Weights of a small GPT-style language model, trained from scratch on English Wikipedia.
Size: 16 layers, width 128, 4 heads of 32, MLP 320 SwiGLU.
Architecture: RMSNorm before each block, rotary positions, no biases in attention or MLP, untied embeddings.
Training: a variant of SOAP for these matrices, 145M tokens, 4419 steps.
Each number is 128 + 32 x the weight over its row's rms, rounded and kept within 0 to 255. Layers, rows and columns count from 0. Numbers have three digits each. The size before them is the row's rms in percent of the matrix's.

# up: layer 2 MLP up, 320x128, rms 0.166, rows 191-257, columns 0-63
# down: layer 2 MLP down (transposed), 320x128, rms 0.157, rows 191-257, columns 0-63
# gate: layer 2 MLP gate, 320x128, rms 0.166, rows 192-257, columns 0-63
up191 090:154180146134117057090116106146105131078109080127070124131191126147137141051146183159184135084174146097088136158142118128117165205142098103091131142102202167167108131149106147084087164082167099
down191 088:139151108144110154172101105099205139098173140097085128126144122099161131118101163172153134062155139156121185060155047158116053114140102152142150098144051094111148100058089140115139150124083128
gate192 106:143144138152169160132121146172120098147090188125148157162164170081126164092037128104120074148133156163085098109176127115111140108132147110131127076170166113171121172138119176085094146097132111
up192 100:131111104149114136095091146146101140144115175134149159141122188132108152107076161125088082090146123146160094108162111143139137072153158106151092100131196111151136172145044117086117173094062126
down192 100:123115128133146147125131180126127088165080191150146208136084130101110072067121194130150084096159123148143105129151107105120177097135153165058123109160126120137105173158132088104098135116060142
gate193 086:102111189154136081142119129125183115081115099116114092154169140198143058128120152135103113172158129168147113115124167147184123168171115144112174134135104180133143163128138134123123102194137139
up193 088:118079150100121142141122150158168135084152169121168118175179114064078094131130182155126132163189166151133083125117134147145128171185095159118105082161093156130129136122121110103155150174115129
down193 095:116102151133135141140090138110118121113128114101106129095124099138108126080158174119153033163175164151122099102136082112156133118157135145113129151107127138142104087145108147095061103186082119
gate194 093:167074122139135153188174134130092140119106170054132176131116110175172098114110142094137163095131154125097170237184094151100109151120063149124111050120175154129064150064178088135078110127053141
up194 101:199089095152130150174126146087115160084096188098137177155088106171176124086097098122164161091125156119062155173172090129084104150105078132128087052126185122136093170076146109136102145156083110
down194 095:127124111110123149120149081084090143126114173129038116113098099117153119178110044128119189120108130155065129099156127144097139151085139118127182103126150122120099134129101107195109177157146109
gate195 100:145115088135151140177106133112118092143130177134083225129135181127087117140159152146139165090176155099127174164113074106137138111087181145145143128124057170059105109091101091154134203167197078
up195 099:126109104141178190102050150079105121170134174177114161135124086129083123116136134173091139165081173082119173164082135046109156095090154101129177145119155154070116111126170109135147158201200100
down195 105:158117161130093135139075119132107186106155125123164150079150214105159155142111116098115138139087098169122124086140151149136150146088110138098106136085135150119146138111179136145053078100123136
gate196 107:072151143132162182155084141137091155073127123094099118234068075133126167129106105190110112147138073172099105148104100103089095118110109140175124098069090126136136126098107126111093172147125108
up196 097:127146148103175189125075156115138138114105131104074113238083152139170161133068111162074089133134092184106118142113118114084126173064104135172128131105108139126119120071119122108075158137162111
down196 101:061128141157177128172128157099095138186150133140121133139161086141143150098108126099117131157132148077103095158091123120196117132137171201141130182174115124154100104072146069182103125115144110
gate197 097:156140097144118127146098099105127134085108104091134116100120093161139118151097162057146081122097148122171138088132107181088127101162166211158088121144116144137120159154109125141087134078107143
up197 092:107151057152101061169156112182133157143121064101110127097124135184142070098148140129114132143110124106133139133141111131114139153114177111131125141196146148082068100165126133199162116102111135
down197 096:077142069120087136106180154157086144152158064143083130151168128155074134147129137141155126099085114119130142141192128068143133110092105090104134089165142148113139147129100147156125107147099106
gate198 131:144093122066064062107147096141089111087138155060108110155113093078110090159225186159155167181101155170153120155079124146146096080134126154161121121148155132071143166125093113143134138137025172
up198 138:165186075147083076146149102171131087135128058114134150124149135198154102106101126127176134201112116133186153174098145129114128119133157085119114163140124082096112141098094085147141090082086148
down198 119:124122135118173174151155060155202124137115123125130192124092100219116088095130074097087119157135112082119118101172166102107114145114141101136120101092180109142060105113154155081142112124102080
gate199 111:156099163093046132126125114140115092067152089115140148052139119141118156155090116131121049066190145101117154159149128128103093132071104162194115187112147110100089172157108105107134126181153164
up199 105:167096171097037180124151093120099113108122079140121156107109132151125167135121121161091048116168163120136114126111134142082116133089133170202176176131117106106118192165093098123138140206120146
down199 111:176175133106085161100139124164142125133177131142187118090106191140166134141109168128168096103132108178114118188149088121118119153100144125216134163144102112135079141118101129160123131133139168
gate200 087:109133123093123125061122165194202162187131101106114150060129082152121111118103169143147175057144165106160179155116150121092160112098187081138102150145122079171165127090074130162132140093182103
up200 097:146116161189111176116131105176123110176151078168152131165187107133108146094141144174150125172123170090084143115110115081177130136151115125111149142155110149118123153080083107140184095195166171
down200 092:140154138128203124184121109067093123093142142094196088196108133149094128128116128128148043123097126114119149078122229182132089143130127172112104115110134151163126144063228147103155154164117149
gate201 112:125003097084115089086128093143120152143108100114189166070098090159136120064126137162139109119127171118126158116145087107107173100109100089115135135140137101109146098131137098182095121150098134
up201 111:136002080081145102129140103129120140110093102142177115104125085143150131093133148190138125132129145125163124157136074106128158107094099090143140128072129081097132129103132129168083127159097157
down201 117:131138115108175117127141103068115186077140141165051115104164109115090147115144137157113243170125083156094139164143133090161098186150106104165170176130136147149093114116117158057143143091112090
gate202 099:122121135125112122158058114208068115131107129102128097184112098152090083194087160196126095120068156121116092148158122112108089095133128112164137138105137170153081099156089118177156108128147154
up202 097:168128127165193182122190115131091089131135129151114124119175120123077113098201124102106146121169115153148125103104123108181122161139155146084152088138113101103122076084140101097105139119100120
down202 092:186078191089186098139105128089117105186140104095121125136157117136120167153140177149100103147128163122159109068136185159130097112138113198137177143147134139050176129102097193104122111096133176
gate203 083:132157106144059105134142113104099135081137111112112138126112096163156128162135123054082138106144086119159143187160151164080054158139123115100108129169164136137100085130203158089052165128139145
up203 091:140140136101135136142133084164163078067079177068163106134078173110194168155067111138105184144118126104108111214141161099101086096150157138122157163127154112111126108172166128099135135134069053
down203 088:178159121108100108133175110119175132095132149109117131120162226088156101161131092166113173097177113129151143173119219105142101095125169090123145211117168151185111121090150143164112136135108085
gate204 112:161155154193089155096099141119126164136108179131110082152136097132122150101117107102081131121101123132125171095113171167135051202123089160128133156138141084186123113132201112126125105157079149
up204 108:119095096114152099118098099146163125114184092145148142129167131114141126129146124173118156140157147145108084172174062098115184078100199083131106126131096126071148164108080144117158134159204096
down204 100:116141105162152116076055171140131101089165085121112127163152112061121156129107184123101150090193151100138086147101070075130131161067104100131165130118132165158156108110083165071181149142130098
gate205 144:106145157073139057134108109130115114122116130108154143139110106114155152068134138142094104103044117106110090171161151084120097154132130096126128072137110120081132126087127122156129191121146102
up205 119:150097055129123135127138104155119145129131136072122116130170170209091091170104099118194134167145135131174163117116090116144154100100134132115111183128133134167139136153163165131100105122113122
down205 110:173123161126069077125155101154114144104134109091135150096126111163148108160161137140141119132148140108144150122151142115126093084137114064056135147117133175142122117064112179153043123112093100
gate206 089:181135090105153160151065152130160116117102159189080115151107148121199146195104092198175186148101138119104132104128115127111090066100151098153204115144102094124095183145098097108140137147139139
up206 089:150116142112125175083122179080174161087128110171136142085153181087159101128105163134069100109172114118133107142132157105078106146132114130102182107077108108099167147147155132103119157151094055
down206 091:168095116128119164137080119149156150096117189188098089094158103100057093127069073159158129117169119126128110113137090134077133057118151144088203065143131119112109148186104113093160151106100139
gate207 093:122093128091093143121124156106147156144141140135121146165051122156097090069173188117155206184165138131118091133132113078165148140132214174131136053128071179163065131120123101110087107162155169
up207 096:132105134161094155120143133167104123130193152127137187129102097114142143208086168120125159172162101078161086163082155062138179117131185107115142114084140153156089081113148136142143109151170133
down207 097:126119150126135152149125150165125066109128134167157143137148096129137109157109080139082141161035129053072136123108120145065146096088086173087141161147224118084073104089095135085223168157136116
gate208 092:097116146139069140141076135118091081068097163078165160179092080127081163103093128092161112148126115115110150096088127115148087129106141122140077100107139084150107108193104145159137143133152145
up208 086:116091135110148116146110136081103078095134124109136133220101028159070127090117137098110113105124092136083181083125156075159112099130086129140102073151133124148140144194129181180114165147153163
down208 095:069126123096107112153145147137169157132149153139131042140127137110097114084138135120112128124197124109144169156171165137197125158182161108095131134107075108132116099206105115158130113151069122
gate209 084:117130087140096089109100139108148182130175079126134136079062117112126121136220131071078105103105133152165127140141140111126131105117163151151118113120141128111143120164131078120138111074116144
up209 091:097095117118150115100170079111164062119077149162169124119097126125099070138140122145081148183116159078078182141101132115176167082133118052118104197163140101147152139132151183102121193167120103
down209 087:117151156155100078126137102138131048098124148126121125167194164085195064188137112101074152124140173225171161148098144139136135127131156093152130089148130149111077097130135090097111150140186133
gate210 096:149104110109171140148149151224088139115087117180155108163055175182113068154162174108091168136183125086148161117081143108109162180148113172087143106115117128124144152130099132145063122147086123
up210 093:101178149141166142146124139227113125088096137114174176139077158118087115164137155099097146085182098067100098115103132124155136146140085137080123074166088108129111189146148179100098148185124113
down210 098:070137159141126123099099065160119129151162183135125135112190125172095105151112151113112143164078119167133142147104130189136117096137128130137115131103092144103123106071068107125142127153155112
gate211 112:141137087128099089089155154118171142127129158126108179117149144158146109149076177113094127140050128164130155075177141119131088189138080126131095103105146156147154208106148203161049172111156108
up211 117:121110167140121152132165070184110156139094074117108146140076085098131156135183103172118147121189209133134103117085119079107154104130163108114150142094119094142106082135145093112161120159167084
down211 110:103070126166120158142107141172137143092161130109143126112078121111127105145194147175168128120159111069110126177122074168131087086103119108114127148150096119068112072100142062111150069146100140
gate212 101:090143161149102155123150184139157118090123127104124094103091113176184131140111130130073172070124134107078109170134183124090140154075142082110069163112071184155101129112137185145121125175134066
up212 102:050125116131126146166103157131149105114155165107111116106112105161198160178092105124082189087127111121073109133152189130071145144070137110137066157094050151155108116107166168148093148169155083
down212 100:128140151124146076097176157112160135102144163126138104128106184110142107129119096148110128163161129168148130126148087128113099127178159124089128072120181096048071103174145125118077108050131155
gate213 096:166111140162055102158134094113051183076133086098176173163116178153117086179141133066117157146161102105099188124164124158136131119099146133107081145182133161157146188135087159139073107122133120
up213 095:114158166142191119117140166160169074150147136126109125116114197074132191143121120154110114143134178136137103093103154128103122148161084120156182134181117064146153090116129124114162160120119140
down213 097:157125216097139133155152152179154128176097142120092096141129136121118111150120130150096155170133181090051089126103131144159176072113160120143134120157133089187118102110072156078132120166148172
gate214 101:127095107154104067114124125128108114129128112110117135129131129173136103180109156154129166148091181093066129156160157185111129070129129104068083195165132136151097161116123155158183059132160167
up214 127:202123059111125144160143132099121181144139160145140173105168172119096070140105142185105108150142115112110118138134096140099157095162095150084160184123129220126104159163113166168180103170117141
down214 118:160114111122099136157103154100079159175196111113119182094133188154060100096154142150148075155149094123151159134122100150157145116113071161099136171161162206153119128112163160214185057129085135
gate215 101:123208156125159164080111127175101134160126172145042133138140101126111199137158107152124102108171108161141161162126172113120113205128144115128116154143115115168104160080129122170183160092121160
up215 097:176180145088131172066096107129099121147091144149150129093078160137144169131163142108095108084155116175126132124148147129131066165107136101140155134157070131181099151111155115142114142110083193
down215 101:114122185165156071124150160065100132130119095100091105136129065162114186100095109106096137157117102093144149121115146157106172140110109138036100091130181141162129123083138132139163146094154154
gate216 109:150156199107144119132069139091155111159166190122097105159108141111213136134085139182100074125132170157152113171147091137125133181152133137098098123123156235180079083119150143123131127089136076
up216 099:055117140151144150100167117112123123148095093131071176147123150123093126149198111132141181137150157078114122132117167145127171063121107148117192176124082066085115123146155088137153041196157158
down216 098:105108108107151133121128123084107128100170102102084148163158080126170132195109169150134118186137139146225146120174132102147085163141170083187136171130089193120128117137121159147114107083158110
gate217 089:125075122106133140160072085124154147083107111131190157108150161148056113147131159205160146123133079126099144085177150114143174099103129125131081096177126209121133152158178084172165101141176148
up217 086:097088107110165127182088093108173141134104140167114119122162106152057145164092169169110160136143131116095081161146137150153123107110168120144092075130088202139131154109139096143160167129140133
down217 095:099105170124125095166128173153207162141094112203105132108080103110110148169066103169157086087167132142117127143101211128154118174151157100138120175078170106128097078145129106164151161093176096
gate218 116:123200137144133205187109145098147162079137087138149114176133119132059142112147190125110066130145129131135073091081128133088147085104125143064109080135062163181205132094084086113155141099106142
up218 110:181075181130153078095118108121106109162134144128093177082150130128169129137100091141163165122128121158132187114183133112162094159144094093173153156114172090104067137129152167148114129140154136
down218 101:121118166157153100077130106152101123224079123148132148101143141119144132166118123124186176119178097149167185121138132129162134128154121113177150137111179178141080146142148088157152097139161164
gate219 101:135140123146104100119119147091153157132176149164138086138106166112109110104132155147145151105128124124115208135176089120098105133136140078138115144113105170164131126132135106133123114137138101
up219 085:130141141078077108111156106141119124100079163127079192104141118133190178136158138155148144149157140112124086092110148189176136124141115181156120126184166100075165187089095128171130136125091156
down219 095:168102133138134129122145126206143108099122130064131170193122139105095044133121138150064167118171142114149108085133095093157075129149208095131128118164154110151150184119150168185168184169118084
gate220 096:068123130159123236124127100148111138126153158141118137154083125155104086183125146152123116141129120127146122134118110169139146176093104106134095118154089149134077182103123126166135129222146138
up220 106:134120141123171215117115143170134100175159154134117092136101205140127094151097141090123146128156072130119063158132119161126143159096124093156114076117054192116111140099172139159159156135136131
down220 102:171182085138113100136094100083102114125088100135140101122168126133114156130125121125120095166099122133091110097152166108075096109174203170122125163137190101109132101118082116114137114141107187
gate221 122:119113144172118155123152139101137103155129134180140157080159082070068101136162109128119096107061156062134130138133180116166128152125108143070099140159119170096118145127152093125118124124152142
up221 090:065124168174186106106090119068166122125067123154108138086132147143092129114183125169082069112091128126107139124120187078202108145121139129104094122064160154114099145103194059088126176093187092
down221 102:092134112130152117167100120127115106107087159143095158114065151135159128105117125201138107184170104201089197159159129110141111145160141118172096139172117100155189110132122084070130170122160131
gate222 108:081094132134079131140195147086113115157135098108176125120146143180064166096166106074157070101193139113156126157129138099170140138200144186081145134126139084191091158157156180129109148189124124
up222 103:128094107171109135129179124111099108119157074103206099135103121136082164132123116059111101143141142130135125105137117108174123156178126154100095165107130118211100149142141183136102158145079122
down222 107:061094150104051124118147129089087170105127104124191060113122125108130198108117135108130071133175170137132130108123127136161160139138132142119105116145090147153129156148170112156109165185117102
gate223 131:144133093139076102213128021159075148131133149120163163110079177089122109155102150151152115142123109150112159129147086088166171145131134103159177081120126142115127120106131107187069186113118124
up223 119:104071120160088100185093050136106131117178140166136179107159142078109116174105143151123114136090082156117113138108107103136188145178130109129122112123158152065128127124128149211084199144118109
down223 107:170123168099157189110154167092135083169171089135123173095103109137088111155135094116132138095137071134122096150078166138189094135086136143118132133171117153135096105132163108166171021144166134
gate224 116:119143092107147113133157133101140085105128148141186170095132134113099065164114166132154127149163139129111099181171163174163046116181091160112051136127115058183088128110175164157175126105102134
up224 104:116097165123097131129104139114113189164096116108070120139123113132172181094153077108120171105090147134126106053105106097091181139106176142137214115137107173114184137131107089072068131141156140
down224 101:151083117168117142127131108191192127183132156144158139152146147111147110104112221110223142142134151117152134139087073089166172155125085124168102156154084103171124119118095146114104069105133184
gate225 063:123188155128158119174105137059105121120154156084094170131176111151098115139098127169149188111121106128096085164090148160091073101118095123170131087121074140126127098081162115167140133128157144
up225 067:127171148158148159196147076120102147140169134095169070149128125108040087158173139199125175155140146103108127094119137138133143093115130075156141108172052137142131107101116096113146156191094147
down225 076:181193143110117110118100117089172135175138103103128147180058112125094137091080147118118066103111070146121127187138147140154144152165128104144111155118157189068108098085124066150122203178132162
gate226 116:121130066071100175100087140165074142132108159161125127041179153176141122144095112137171142152084141131108104181110085143154164111120123095119155172157118057126165109130117174142173073098090131
up226 122:076112103128118176080148083121083118149209101141121112094164107101159102154153104137124120130131197082122113139148081167156194131102153110083120128141122088118104074183139086147179092062143099
down226 127:154115193156100141167138129100155138107141142121170099098045090125081108115145209098080100072134116113196170153113118119116139134105114138092111149103051188184113059064154123070067139157117160
gate227 102:161129135105122172177058152106103147184134137134145109143162131104100139146060168146123144127119147095118178197100166135129078116095140098116150085128097110107138056114162101159174089118162134
up227 096:127115103105166132128152068118137217181110103093091107135145080075082158087108155165111141145148140157148187187129166120132107090098163136107172135131115098164122132115104135155154144127156106
down227 097:117162093049190122099148138095130123126111130176162061076121123070112176079134079126107066136128112108134106115131114150124115096119149101138117106142080133173156141154136117181062182103120131
gate228 120:132115149089161091045137118120154160141071133094128152111144093136168173149118081128093102130112138083116190170096127136157123146135098105170151080133147119163122139129075169118089153122118051
up228 117:145170148161191039156089109108077111179109098160151131143106183153174141101071121112140064133095124148113133164092128108098122126141069090144183098121137090121096110103136134159133119132113113
down228 108:140114082133187139161139148154187113143173120167136128077158046163114049066102135146124163145095116124115092100128070191122134130088110178113158127119154106165172184141101140146177122172109108
gate229 102:153183128120186145144153137057157146147102110122157096116123122097069148101095147051134082158055132106119115139128126183113139083110159152139068082158089174104100139156144113094130142149127151
up229 098:082078107126080133115095123191104106112171177144135175131144145151162100129143130224145203121192096119134153144134152064126097151111092119122133173125157074142166108100134146147148094106106108
down229 097:121029147128107118147091118130108133141138185174119129128170087203121118123155103119106169092127147064176192140100176122133126035112154152161141164137131150130141115081087156149166075075092148
gate230 078:135150237125160201151067105109104124164067092212110129139112107151144193163119107127158104126118152142094109149072140144126098101152121071138161101115143133092157115108100147124109149171160105
up230 084:100223153147093131114048143096090135089112076133139124152068091176157139127097143067132102108088160122117146049058145122129119118194092155123077095075188165138157186119116128133120153111176115
down230 094:097093157099121089069192157170147136157123137134145184127177132120182148164161101105115161180232132109166086092183123164097146170155132171102167116154107113149143141139215145140150162088125166
gate231 102:144114137097057157173136117139155140088206171104138136116156184165127157133119163117133094162071157144092094145090080148125125155154129145088168144152048181104095107165122109109134119092125169
up231 098:134164106077126102039147114126082091138090131090143155103126154113145104093198101149090195109114109128099119129151149119094125091127136131130156159165117109146141091112068157142156152144083107
down231 099:145163113129162141156134158081074099177094120140109138120078105070127097160137128079100170134154122119195080144174120139105128116095132096148127114196153125123103114127111102212180100168120113
gate232 074:171081111145173095107167107133094120118093089156110154104172106171119146100200148149105165118098118156126154138068091149168157130132207145121130111149104126088138122094151123204058135159114158
up232 079:154168110110145185176079167149130126119141166100090176150114145153057157138149099164142092148109115130120126109122129071143143073109114088112145112133113097147154137152145117076108125132090087
down232 083:147107121137100074134131054156117151121133121190146105073055146133144155132149166069042146131144147126100093102081144129147118162159145105100106176103143150152117117087097124219109120103139129
gate233 063:153156092156122144148106136183172161140139137150096140204141148136120143173113093105154178125167159143173081111168111120088136086077076158227122103163049174137139182066045054090128099136122117
up233 073:127113142131138138166116130148070099109146078113155182146158078149136115109170100135080082163132136170125102194072134098120180119168145112115196156121168175123098133134167130127080121111132115
down233 079:159161101175179122101099127084147087167160140119110151127138135121134144125135145087143121167095124152086188124176132152087096129096114138117168091129131139145143120180122138157123094137098169
gate234 088:164149168164118167127135118133117143168104157142132175151131169129083094175075111176111154105125180098160083145151125155102207086156088130091183144100138124147099139079098112212096093131157163
up234 107:177164152122123139105153108121111122082096157156145186174103115140164102096119138165108084152098179176075092122125140145096132165097098109119165098139159163151138127133106062138093146131118160
down234 094:128179142130183131136106133161092164112125112190110106123147034127146135130067121144192100088133130141195077063123122133129173173127116151139131124147154194130120138060105152177112129128122133
gate235 107:072082097178119153166109159095119172149144137174136085145125137106105128112117144094085115110131124111119142114111164141120092116142121166119081179157129163128097099117112104077127108149123125
up235 080:109109124127121098132118114125171164107099090088104146168151119162201091107162136162102087145115162082244136146112124095147107145086111103175149184100134159134146133105126080119119151162166138
down235 101:102108129121102169158103151100152177141129141133120065181136113086137129119157119117098133086131192130136175118105178149139081128144123129132108196086150153134127108133158119094151059151121156
gate236 083:118160093176146125111094099087105112125157157125157150155110123076107071171174106169204132140150099132119103090077122108174153139187123170075130108156158063135132116133151121111135120130165110
up236 078:157137159077117102110138127207131163140091060140120134142121141179191180096074123065095089105118143122142157146160143188100071111076126096135089165087144123155126164107091148138095108101128133
down236 086:137125137173119066182136140113177182144073123131192145064137107078160150185101130115120122170113134094134133114034109137099139130165086114090171154125155110119161181104100217199086118184083139
gate237 126:167018144144140134143162191128108160110182168132184101137142152114100117149118196102132099153101184111109148146156156135137097108184056155145124121117156111156114136144132149132164151154086122
up237 120:146124157136137112123095126190131168105102142111120107090149151130066170153071091067131097188111188139136112199063146138100095107147088125172140114147176187129081086131092169136126124096134120
down237 121:161132102148143120133116144199167116167151158090135101045108113143122120157124165096169130155112104104120097184046158171093121138107106124160183065094157134147110135137116110092156156154136113
gate238 114:163126210116098061156123101134100090124125122038071152170097122176189173102120117123167110110079143126164165104147149148099086149162059119090116122114155131198138082099082191103124136092166143
up238 108:095135087164172161104120150140166181139097150146153103098128141102097142157108184121087146119149100087062140103142140114175149125104190125177125140129123121080119149150116099145062113142148087
down238 107:167130157130152139138082133138182137161140117122122114145141115103147142138135174123095148096081089121112220064156083123162105137160115141158103110070127096137167207151142155129119153096141090
gate239 081:161161153178110103103120139118122122095141067141029166129189146160158210144107117090170093107148138110152168104123138140055074131085109122135146153119157099103128113138191109111144101138203107
up239 106:149176157156158152075136146169128112139176109172070111147155165034131133106131160159111117156169172115129169067140120114137117134075158159086156146107092142163107111137129127143116128121176110
down239 096:150172185142129105089121158140152151091177162107091118169163101066123131096101095146110130147165106113105120081151084132120120186073134143106205164159154139125116103135141103075136167147222101
gate240 136:153111170102164084182137124152100130159180188054124139130140152130125090160151140080140098127100062125111150146083135150138072134132113060153164160142148106102099136139063079131141164163088207
up240 143:100160134138106141084079133089141086109100094129105141129092112091204170118143159120171110055109122098120102129135092101120249136127080147060106102146129151145172111094159129163137118090181046
down240 128:118144138122149103076086097120107141192146098165110093138103158164127199133166145109133152105155148144100160116116127148134197116158089104134177132072139126141161152100151155067174123065184091
gate241 087:138131088135187159123187113136178126161146103127082130171138155139125125148106087217133141164117134151112098198119158131157185106159135121147155169192096124110078102112124079171148196157130190
up241 085:126076150106095022163082113136092121089095159120162092093155095119157117130162164092158113101140129111125163146136068108098090141101164144093150119088145147146147136171093173064132081072123062
down241 086:156175117106153171079168129116149092149112113098110183118192130159158143187212067134166143174095175085144112151175148132113150097161172086165107184142134140107109114157175092114131132082143189
gate242 090:156153162168157106103215164114165135070143168141166148117152148091158115078115151204096149105107145132079125153127156198157142189077153130177142190134105096157099092137114109131135121155179119
up242 078:130108112099139115122133067149126106152134148117126151119126132102116097175134094079126108141183147174172108132146114216128172118157181158151137145137102153139132194105136085117145136119050123
down242 088:097143126146100141177147111121110086124146081120151139128082167124192119139102100114074113108125085111114127158185153141110130130183107176135114123187117129135122091176141099030180122115115151
gate243 109:150146112139132177124180137143132125106101156105156113085163129161118167142135144150106123080164114140133154110072186111124145123123208128152131153166077130072107195139112107113128155151143093
up243 106:132166093116131176136188107140148113106133114130138108090142079176148174147139112137123146077144157175123103109098164129154153149090202088167130140118109108107085183130113082069154176152121109
down243 102:125138153161159208087156108132119141108151107095137093098116146129109139111128129144130127117133151135140136097112166073098163117147172059151129139153138101166095181100117082131108134073162092
gate244 087:060143145149153116137080062182140127105123161099099127158091081109188152126133119178110171167046149121104159096109150126088163116091207124145163086118124080106162107105145081098050112135165126
up244 086:074165131155163130168091071168155137130134153117091069157136117114169154095137115172116162146043137138105144108088148122105147129095211122136176094078105102109149126117146063113061123143143136
down244 088:132077059053143141107146166097079183160113160090175139167127136122106104102129134125148110120165099144125085107122148153136110109108108110156091110152096156140099103107136184181137192160188103
gate245 107:111094146134120129062129168150127186146118095140111099174101061124112166084098083151149128094109143108132224131159182095141132115116104123122124145149145172127175115146125144071084175105158086
up245 113:129160149096115149152135078126110161102180115158183112071130116085159116150097137179097139133154135143135116060098083128143098126091152148120152110161103134140061152099120155156099121146131179
down245 111:116121126215131118149123086109145140128150097103158110109099137112165113202148201153121120160091129145146144160134130197137133159139107167146090113121171147115075114194145179146069131116112113
gate246 097:148098113074167160116136176170122169157141141155130124149112123121151111053141117128078122165164179123133154127153124121136153100096103157182185082097131093142195172148081136049054188149136077
up246 102:107080099098104137129222125141130105145110115107096177145118112088083101133167144157164145151104172087143125137117140105142144097135146120048134173136070148100075162152092101163136076147143096
down246 098:120107131159164141120117131105140115082156184092102069113123171138162149131077184133182098109114071142141139158153123118091154141180094139205130086117144072162151071107145137098069124051137167
gate247 106:194084130138126127187143158111170157102088221120151111149117155139102124152132176093156078117119131115131131127150077112131109178070105142087101090108127158104150091130148081090159148162151118
up247 104:080159102146123140058106111156080129136153055147102117106170114106134114138111098140100180136124124155157110132082187158137144081167119109172177163137132084136097186115146163195114102082083163
down247 095:160127107072157133089110131159097137157087057148111163148133138094142101139172130173099220161166095061176141105138166105122183107119124138192160158157143149151143132143080126163115112117148123
gate248 089:160113168109134101105130097123155128129079118103078116066087075152142165139150069143167148170085127095136140171158125123156131174106139092156132137135102089139086080127079110094097151164113078
up248 096:101088107144104152139139165137115043111134122172151101185141141132086111074122087098137108098162138144064086120184121123103097117179177094098132154086124179155140158136128188161091149112119066
down248 099:129143126110148126115130119173127137130161104147100108127200177167103160141159146105124135095125104142110190135193146102168182169082154129141148128126091107100117119076118096104153188111137121
gate249 075:111178102133194092127123128118172142172133097133096121198133079053097050120110186131061132132104132127156060111110148156154126101090167124098110147131151105111100101097081115091099120086120157
up249 082:096149101154147110092073149108114159160122112136116147165130082108096048126130198118103136159135153114158095137152112164172111126113131133076146131150132135147079101084158141131153075030117183
down249 090:102160113147138141107137154139139123159161146132099099118098125116165112137123176195129113140110162142093137096154153098110100168067132107032117160183093095148118113115141148128094076076109165
gate250 092:149161070104129148088122107163120098156112152150167114119170066176138115113104165139101185145080144109078093093097149145150117129063161060173120104160132097090147133104104151122161148105118184
up250 093:110098095113126095142155189236163161101098057128145130146156088149156140085067144100082154086174093136150143118106131092159087149128112164160119115086197116145180114156084158115154116069097157
down250 096:148101131113168113071072121132136120075146144119150124134155120132101171155128191100104179097073142136144167131147165082127122114101120100125092115115117101132157129110187144116037125142131109
gate251 095:121106147155085109086090143108090145127109130115203140127157100080117129115107126159154131152131177099137154133140102106114067137107157128126117120109086072059104114127138148135181127161140141
up251 100:185094081169136111116110154099099152101135120070159125129116193087174125053108116132113098151134144119178127129175102139093091147067146110152093117122174203120140129161156117130151101084145153
down251 099:082099130124120117141084124084146130111167131078154153146123136077193160120114138132096061122140179150174101144159146114117103174109093158132117168119047133111117096139159145122170126073103163
gate252 087:141079107109146164130161077133143131132121176095137127121112129120150159139177186086030103070105164112163130103105135125107103132166148078184158117126081033137124155111166098122150149124162163
up252 112:119149116108154163162093149124137099115144114141082096141082096113207133117127112124189124166150120139113127201082067108079176139114130125132155154121110125136101114160183130151137127120084078
down252 100:136159100087111164093132108094087077093161134153090175114037125148136139146191143154135167136128130198095084187084128161108152158100132097150134135108134132122120162176151141126072088127159093
gate253 144:141123139126138173088156130120202081149167097142124095114103137122146105127125181151078149048177145154121112127105129133123127109119181061148104183149090140130092166129121125078060138145141118
up253 139:105111083137165095127124152104109166148128133139131167138118147084146104137098113184129145117058098191119157150212140101171138083121055173106114079116129135136188111110072148167091161182117107
down253 127:100179094086071068090080131082146170107088155186172095143153121085149117105117150132150118168137107150146156141107104143115119126142095112159153180128163095113148121182144108142189068120118141
gate254 105:138108150097164184091212142097159105102088167148074159114139155172101151121150090189175149136199121061066138127135196150141134116129136120127135117164119213108176095151178095132124180168116073
up254 095:132116091168097137170115166209081143180125098171170143127140109078090142130104127171099117118127088153133138101085090099159131106105127112129155165153097129106098141076094102171133051070097156
down254 099:080128087130111094175078137142123132132095119120155061142142133100171139121118132057082142077083129162162139117104074093127203135127114154093177144144151143124054126086109141093131118167152174
gate255 087:154109094058081112123137056126140133135125153091194104119061149169095131087125129150116135143071130078105105128121115120116152147133157109151127117139184081061168163120132129083162189157129160
up255 079:163117087133067110090182090182106176091123137096147134090115136165101102123145116139111126165116132082092140126138116133114150143143117169094120137102111084103140142125109135144136128101051143
down255 088:099188136126140092112161126106202165093190223089096080179083141105182086117101127159097106167131133105119104188151097085105121143119167093125116136094122149158105086118144159109178136119113127
gate256 112:167169196186121124114129100137131088054134173088100143107094149127130140138085093220125140152125163136111153168097089101092144108141132085110139120116213132111119157105141133135085199132143097
up256 116:083094087069165127169103155140133125209140073172142105174134131125150128161170182063143130120155088130139088110194145147136130165131116150150140116088078145129132062140135126097125086091113141
down256 105:121148150102078110132092100140130042126148070130135097155087163208178137144112111135118119136116135131099125146198117132147085116148183108181165171108135121160119095127127127132098101086086167
gate257 079:158107106236134096123144131120079134188112124112096198068129111095116108156130125087118135126069123180115103137105085070168150144097152147119156153133135142100120063096179091183150089139143186
up257 075:139082077190101122093084173121124169100113117079093108106099106132093112164145178113087124137115137108108040064144099090119172120121145171143126124167123074103135096148127084153123075187106161
down257 084:051109182092122121169188098150109086155114095184205169107105124130130130123167050109109134146148094161127132128115121161134125078080151098120125100082134155146101054102112170104177150089153121